Weights of a small transformer language model: rotary positions.
Each number is 500 + 50 x the weight over its row's rms, rounded and kept within 0 to 999. Layers, rows and columns count from 0. Numbers have three digits each. The size before them is the row's rms in percent of the matrix's.

# gate: layer 4 MLP gate, 320x128, rms 0.208, rows 218-248, columns 0-63
# up: layer 4 MLP up, 320x128, rms 0.208, rows 218-248, columns 0-63
# down: layer 4 MLP down (transposed), 320x128, rms 0.123, rows 218-248, columns 0-63
gate218 112:533475480453502518491402541503496511455463529509441544548441573426534495411500453430479535505582492488413470470529530430404524516535489450532546481462442477484455499494468449400515442521535564
up218 109:527557404523533514482536474572519430500571470462502505474630447505462511514588520470501488498468483488441460431497478533537481511451511534573463552557582558546613446530486580514372523526390458
down218 107:442599524514538440514474528413531467530506521520489488517469540529489502512571610580434433503517458384610540433553454486522440538446428554458489518439483504469489545478538454475518519545496459
gate219 091:471532601438433439556502461634499524425497566436476537565519457507483406551478511570506480516487514380450470563509524489554516550484510599567498502554543514509526556484417520520544461529488540
up219 092:456516449599556590560449458494557569475454418487489480467483479502535522525499521498544511444431505495542510559458473441533504479468462441458501554470453435604441458493385462477446486410428504
down219 093:467579398532463440546490483504436574527504543528469595566516418537539457443466425511503492561558525500518489528552473494515486448522533472587484424487506469430573519438552473466457502522410511
gate220 104:507555523544521432538480487548473460586530430580538465486480480440448506401549425456517520515473454442458519557370457579424560438480469584483527498496502438467495496598517588622571550494530525
up220 091:525464393571468517508483612568478495487452461573522486518515426438423515476397472500525549483495492427584465465441459562420528476416497539581494543481506511476416564538450441491552598524502393
down220 100:490466533507458470515565473599457431516552511549570473429474499568572466491484377543503475535475456534451438513454505510523497594459453475556379543485502627509603470563507618595506577515559474
gate221 100:592479485564537481425481457435476460577465515544503514507510506496580431443468505413532527501570468468457458503499537569497537486446492613450532530514502610538480535507509505588555495493553536
up221 098:538495593545480547422450474469525529545537507438443537460534472497517503464455531452421519440479449461474452520541442551348466496497494512546450400487512494554541571457484500507485573508456591
down221 097:592500500533504547502565547575526563511406499603619597577494482480468570551457419529520419462517520549454468493412553493549458440528459573548496556536505482410525489509436438477500495497492488
gate222 112:563518408560506462609582509532512572530457460498428492512514496541501456460422526539560513530444581358432492488593432393542450477428447571424417568496493518476472508556507502441472574501548520
up222 111:496515517598516439438496529514497437445494518416533477543497379508575527493523502533478467563535518438469516568485535439555491535561409412450425602483519440467505435485495473531485432400427426
down222 098:501480453501524462575552527517589463503517540584462545535548595486550540543505526581526329411516505541510449539529441571571467527531484511485547431493580509476577411495445587416468382564521539
gate223 104:574404475574519500620482502530505520563448617532448435512516573509410562595523546509491541508514529494452494488527466440523469463541390486509411539453506593385490548485452432450543511538527462
up223 103:429500557467406589610568490581497465520556475520524491521512512490459483533592477496495484447520453525548493492579556463479359489479539471520467512351431421385477566517549399579532467512549453
down223 101:503591491522503476420521548559470497426440521495547539513523509450497478564598490446497412483463491480503481415446502532545512435479450469438412489431459493449474455428438506516525516537526468
gate224 099:543437447493470483494497497488495456510581550472347505674520468496544504577529444467440509493451523378584479568535514500466471539579417510522580491547580518528499523503535478472414524490470538
up224 095:454592474413498480569413491545519476537645428557497472540581553569515483571478511483449520489485674525575504489498506495480436464494581500480477471495495531486491534573515560492434513524657559
down224 100:414503483539515488482495485397466568506499454513575504545499494434476526559516548461567605560387530605494473467533319502527450483510526571503564525512488508537496414515498537538510508535463442
gate225 104:408524506441535493555452518506515432547552406397437456511472473537470510541563559591522431505513521465452594533540537485491487496486411477506490444584465534577523471558492513478569651510428577
up225 108:461555559545523524434493489545463548485524399503560461542587514433410482432455461541585488482588434480467474494495583556498455433530485475437515497477575524596455580467430555396593463420484547
down225 106:486446492418488473499438545465504461496454401467484455521509462530577444556505557543462503414551483513570499524494475438436531430538452424491599451482467406465473463367445496528516605524470489
gate226 106:515527602529470463420575493554545401502539541408506472541568489439509474501422388501559576500578375398504491467433505490490534467483475512512560410525549484479584530552476498479558589537520539
up226 113:492521545515479532503510568441488584533417601587436501481506470569578398449534559553536509447429551566520492496573601574457552516500507525571382576479509518548447473590559474515443488554491483
down226 111:461445435474528439514452467496545544509440446543478524465445478542512487526467445626483525489451481446564447482541439544488565449440470544463494495472519477479476518615510451543509483516478545
gate227 110:514492463467518454559444562525480618491556577556413506577455507473553489575511496585505428538536500548451518532531511508478486558430623526441519455493515490430498507549484439471496490425599482
up227 097:526485501466553549568584601587432512563438501491559532481432586468535433531505470472364531479554484464553468514522455530518624468596482455542453438391600541451467487553474550510466468550529506
down227 095:448540532534429434505462504437447447498562525506461546526578542613535521500513617498592468526599440524520457531491578491563544493560472474448485506569491478561472542450482498485490503561490479
gate228 104:496525506517606444423506587510555501474546483429485426586482529538544465486400414458520531473487511466513488539517522502510614476613508490437607431479472516456535484549428449501524474466554503
up228 104:476475563477518445543529549538544422422449502442460525501487574499500504495515561389480481513432572569505430494442481515481480491405501516546468536457508601490545443558448568490525517505501573
down228 106:536488526535526483539479463598425488584494425522547571507544517494430516503649513594503511531505514477519474497479502502510450543455480555520423561454489405487503443448522565524480445490526495
gate229 099:507524531530556518509525419515526554513482503533539585487406502399520468474464391582556503476555478476548474507524559562518436473508540427473506450453530507465426572528497541497360450507435549
up229 098:466443404543600526497448463464536554508556449529428487598593480563490431558467534571459473484417508469487527425500400506527496460475491501516464656500495554540589496470480469519468514523495492
down229 095:621522522505426437454506558570518512509459534423545444537605543534409506443491464524491478457551547491525511445444450417421536578582435540484470491484470562533597476451539644588417466486511501
gate230 102:613504553513390473528449557463500562480505430527426537496421518582505503451463428595457556499448453424486567543442549530499506551569394561502560472587440440559446494498530505550529477400482509
up230 105:485512527504422529452564454445536573500523584564535477491546508531458491483468536520494457431566441467446430488592506595572494489551432484524436535513477505473605473539528516512515416542523462
down230 103:504413479426512486529503479590504506467520535519502498591484456481541521518476551465497360463571492519531535477528534550456480483584482507546502572487460479575438504517435534515520472606485556
gate231 103:521588450516403596504553397541437568569469523364447527497506533521413458447485464491586426478510509482474485528508469488508567487539565560439454618535455606550581546559527490534466534546553526
up231 097:511544534512482479508500521579416388538530439525495523489380455573643515501507498528452490443420477497389485576520515580511376434509499476469477468500497513517555464473512506501440417532442432
down231 100:497503532568545395469466531494491521438519464587487462584444500482610512435403477577420570604490533561449527421507474470478511499438517525531503445518441482512482541535448461476472499558527538
gate232 097:550469496449554492403497515574603482516559510427422398530535591479524525483408423473544488520503503516488477498505478464498390498485482533512459483481463470452452523514598427477603519429395464
up232 103:535452442581484521447504431519604410472460488479519496555494477491490510478515453514504425556613460503439429461454610541511536487496470545479500532491545553472543464505655542561448537505605547
down232 104:489479553554444523521551478434532478514496502488576576430404479552536452553495535498530404441567560484536508525575505535493516484436553488513591428511442612604476516503425509474471469549536559
gate233 104:509511560498558476475526503462503505397475511465443541472511531564484432488521528542518466580502556412633533562487534533493521491499517459468466509579499526485533598528500442470545529528605518
up233 101:567528533476482532524510491430559456610490567470532529489459508564460596486462468516502555503541466544370542483596476501398502433526583599462539517472488428485394491487468462456505509507482444
down233 098:421448590534568484516521508510577478519495450467543485551427546502562535422476426589490555490512477433509549527431507529552470453531485533476631600440501443551493468508479504585488422558498487
gate234 089:439461444564536560472431480481608498526495475534555513499508451467527525622527610454438406461535453485455558448567481435396503566429453546552562542543475461487523397497594515446403440400471385
up234 099:502556458567472558512537416393559499383468527468544494495514514547539504548500465532435600411493507498462514403413562497516528505473544487544537472484387472477435540508381454541573475515555462
down234 098:513448426505447594455506516553538436521538588485548520524500557530470584455590565551504462495466550532449564500543525446431456489523435514540436533485620519535474458527471495569511461502535533
gate235 108:536439572586601483471449520461537505533525439484578515479475385510530564524460526602441541555403586497512444455503564459536531498539500513436566430462497537517452520541498532522526469471466528
up235 098:479404445463506495492532499493557452483450515521477460530552592515506470503543527384436491396514432581551621503490442429423519438552476570551511519480517551475521498492503506454543437619443470
down235 092:470547520520452538537459499471459590459502427562422512453473421406505499427534495387515480496534493566425497425440548458475528470512546507504513453489492487437516583556564469598546445510553550
gate236 102:429443516499465447533511424462550475425523516430565490597390406472473453548462414563583455455580490494464548511501510479520469466376526550518451523451509442463477516427544457505489513615436527
up236 101:492406473414473534549565493565495493541638475493436410592516451469455490518505382525565511453471443458534577501530444450490491482496413502367527435401494440438449459524466469492426547487482563
down236 092:527555502474523492531547458424509411493495510538532501581518583478559478516503542535516475492489530541509478436525514443446477564557579443519443460469569476504533493530532593497504480571522433
gate237 089:510452500511538505432564528541475528492424458460434521483555491508540458529465405484547484517429573527531538553523489444526471568455535516540479472553570438420468512548579438602467561518564476
up237 100:519525451604556545470500509540462491506529531507500570501434518505552498549507419473549494627531492394488534573466451495484568452398478506507397458419461586516433509444490492454386520506400474
down237 099:420432509451481502499606454509406512581437563499497522479510503515467541509463489478466455434520477498478386459625526460517507565522562471437582511558554559511444506411464493473479494408510545
gate238 100:578541566553440530471483546492516591483470442580543522556506464585475517501551462499548445466510525479525405504464551518444432501453488483429541539531515544433567535477545478583553494513539459
up238 100:500442472556434485528514525446518615530474451608473444470445563516558417562508540461516452479559482421499539531457471509524511539571569585516524543505533515471533504610503542543576571498537406
down238 102:447621536498485402483420511504505444575490416527441552508569515521503545490498528456521476506471485443466538510507398557505413449518467616544540553469542485463567592592478526472482526496535634
gate239 100:561479567555475510558550584443568392427472463552433522500556397552456486447438638535500451490463525477553570581539538336550472535455516496469466518420491495497476539529526505494475531439502517
up239 110:630471488532442511559455515381512406497435349490487464536470520603502541532546637583503577498545575447564512480524442544544540499535477474521472488492458495468511482546457472515463491425507619
down239 105:480364466507502474507539466514510552532535523588444534506501547429484470517411525471450405423520451484512496533560522579541471511495539526512511505521566584532454561611485477501418433452457557
gate240 097:488556617572507503506579480546461582516598535546507519466537480514485417477515530456453476621504457460557540532610497510501457576536561472489518414520547462418589579487495526514572521551510497
up240 093:493506459467364532635426441447493498486577541472533511514500452485487536536591463566556481522506394498510594514518398537480534500488480518519458524432398517570433488544482462536431494422536505
down240 097:482547490485494487574469527356547405538490472390563484447442468556448458427455531474496449477525517491559517488529501491479510487508515504561486419528520482491479484394503601545407502589451456
gate241 095:500523456440530579440514397450424468550589436499514554545505467567485448453524502510459531471452484460486439532490494494517498470548466498563422566530426490501542434479422459607483488568483630
up241 091:518492504435470519444463471510548551524482453551530481500489467508556447566586594530486431512536531489541500521503485536514490545462415556566452579554413625502529474516496457563461434514486474
down241 099:460456528423553417530546539500433577630443446499501479428453538585448506570376371575491517562535501511522552502521500522373537490479491559545469492474559470522521408471482362491500475480597558
gate242 115:514468491493455425537487545566465527384439485533490516489480530469535490564435455461468473501492576447505403526579503391429433450594543517461489469491445560529483518556516476491537605486498580
up242 111:461507430462617439507497470556507391469490502502415442507494508577458439454497542538467411450433465517410493496579592580562534505484544517480441415556480491503454551576535507481540526600511445
down242 112:438505529502419483492469460424521560558568526472578435462475482488539528529499481558504408544506452514453402501522509589540518542548525534558486554472481425439441453409441523348567486474508549
gate243 091:494511529487497417542535550465553508460412508507570495487415452432435498466471460576456509530533510488553529487534571478484519501539455515416504495535417501498563415522438574428569513527370545
up243 093:506458410447454550427528503462505448504440491459526533484423514523514579552369476445541514535578538481604489490505541538482487432492530539471479628521466527551484596491637521522482503514449572
down243 097:527593393429504460438472486405488441551462431474548501474471436542428407459547478403533555445501524489503550494562479520516454506373495571487504532499549440437578544522505529499584534526410491
gate244 111:508549490414544510550488568478424550480517461483489462507480491465545504496470576541559482502564526353387488467493539521478519451464493539473551491482441526416487559488515477507508569511498547
up244 106:594475503538448492541510413475515423418598559506552442538645428485477499516522439529581523502550581491513439519511418607575533523492486445597435618532482515451500361519416437566463487461443449
down244 101:468511541515423549453522511524547508533391447440522492441464548580513392524516486414568478467484489513476498544498444503434624538501415447437455434482498480469479535607497525508493495486559550
gate245 097:471539462592467480509462457502536419482512522467481465432455359551570466468461540541465513465488469441482416432481457532500521539428502462510472536445495440459393518521593417508472527586481461
up245 102:537510441468455446592551500512507556444537477482437561504529501598563480521473516439484493444476507519510447474450570613490527656578458541484453522470502555506403599480417489585552531512490581
down245 101:506409630491540457419472561493503401441423502570531528555573439462510533360475497539404540549536548502467470523468525523523486554563510454502531549410492504478502445437516469496448463413536490
gate246 096:474479441459516532447496441520553552541455476452495550481547555531508441546407576545520564506443545490488536494541436538471533501430593531548513390519486532408475450593543526462458351462537503
up246 089:511472518488449383469546427500518524496550539530587518490453495547538527527458563546520483430513545441663492516509530450402504522538451564503518395545561529454528539522466526495602487413491541
down246 096:427525488455467526542382621445499483565542505489463549459506474528508443439511520463455603469474485437532553514477585483507530529494464392518416566493466493577412604558532541552479532488542510
gate247 098:529537542496462408495506577436561464477549475434525531453381457508503501513550447523539506602500595468478560559524439440437470484484478600557555550496460456494489504555545607493412432528510491
up247 095:422474564461451423463483618502461445519571508551504470344427463491560513490480572476476546582513515477559511510510407494448440457528475497551535622449480484490554503492438515548503443393469563
down247 090:470413550512530486416528563527447583506469508567479521453445545507611532535557443517449525519400521565554490494488552523460508528516412559450499507468418451585450474585508414523465493547515486
gate248 100:463471461567478476437559487445512518398488607588401553435533524357539459515513458483459464437416404440507454509519430543528449582490520454461517568487536491491510537497496480475493446554417610
up248 097:513481525509577576472438422565506513543571553433441482516469505636438468554529576384393486456478514538420465564534485456560494563601603421502544389550457564415517506459440492492413464519483474
down248 095:491564492496465504467530567555468478456527431497550441444472497495490517538545591483487522504518564446552581452405472527498541494498504522383518555512452491442455595500494602470532497461508513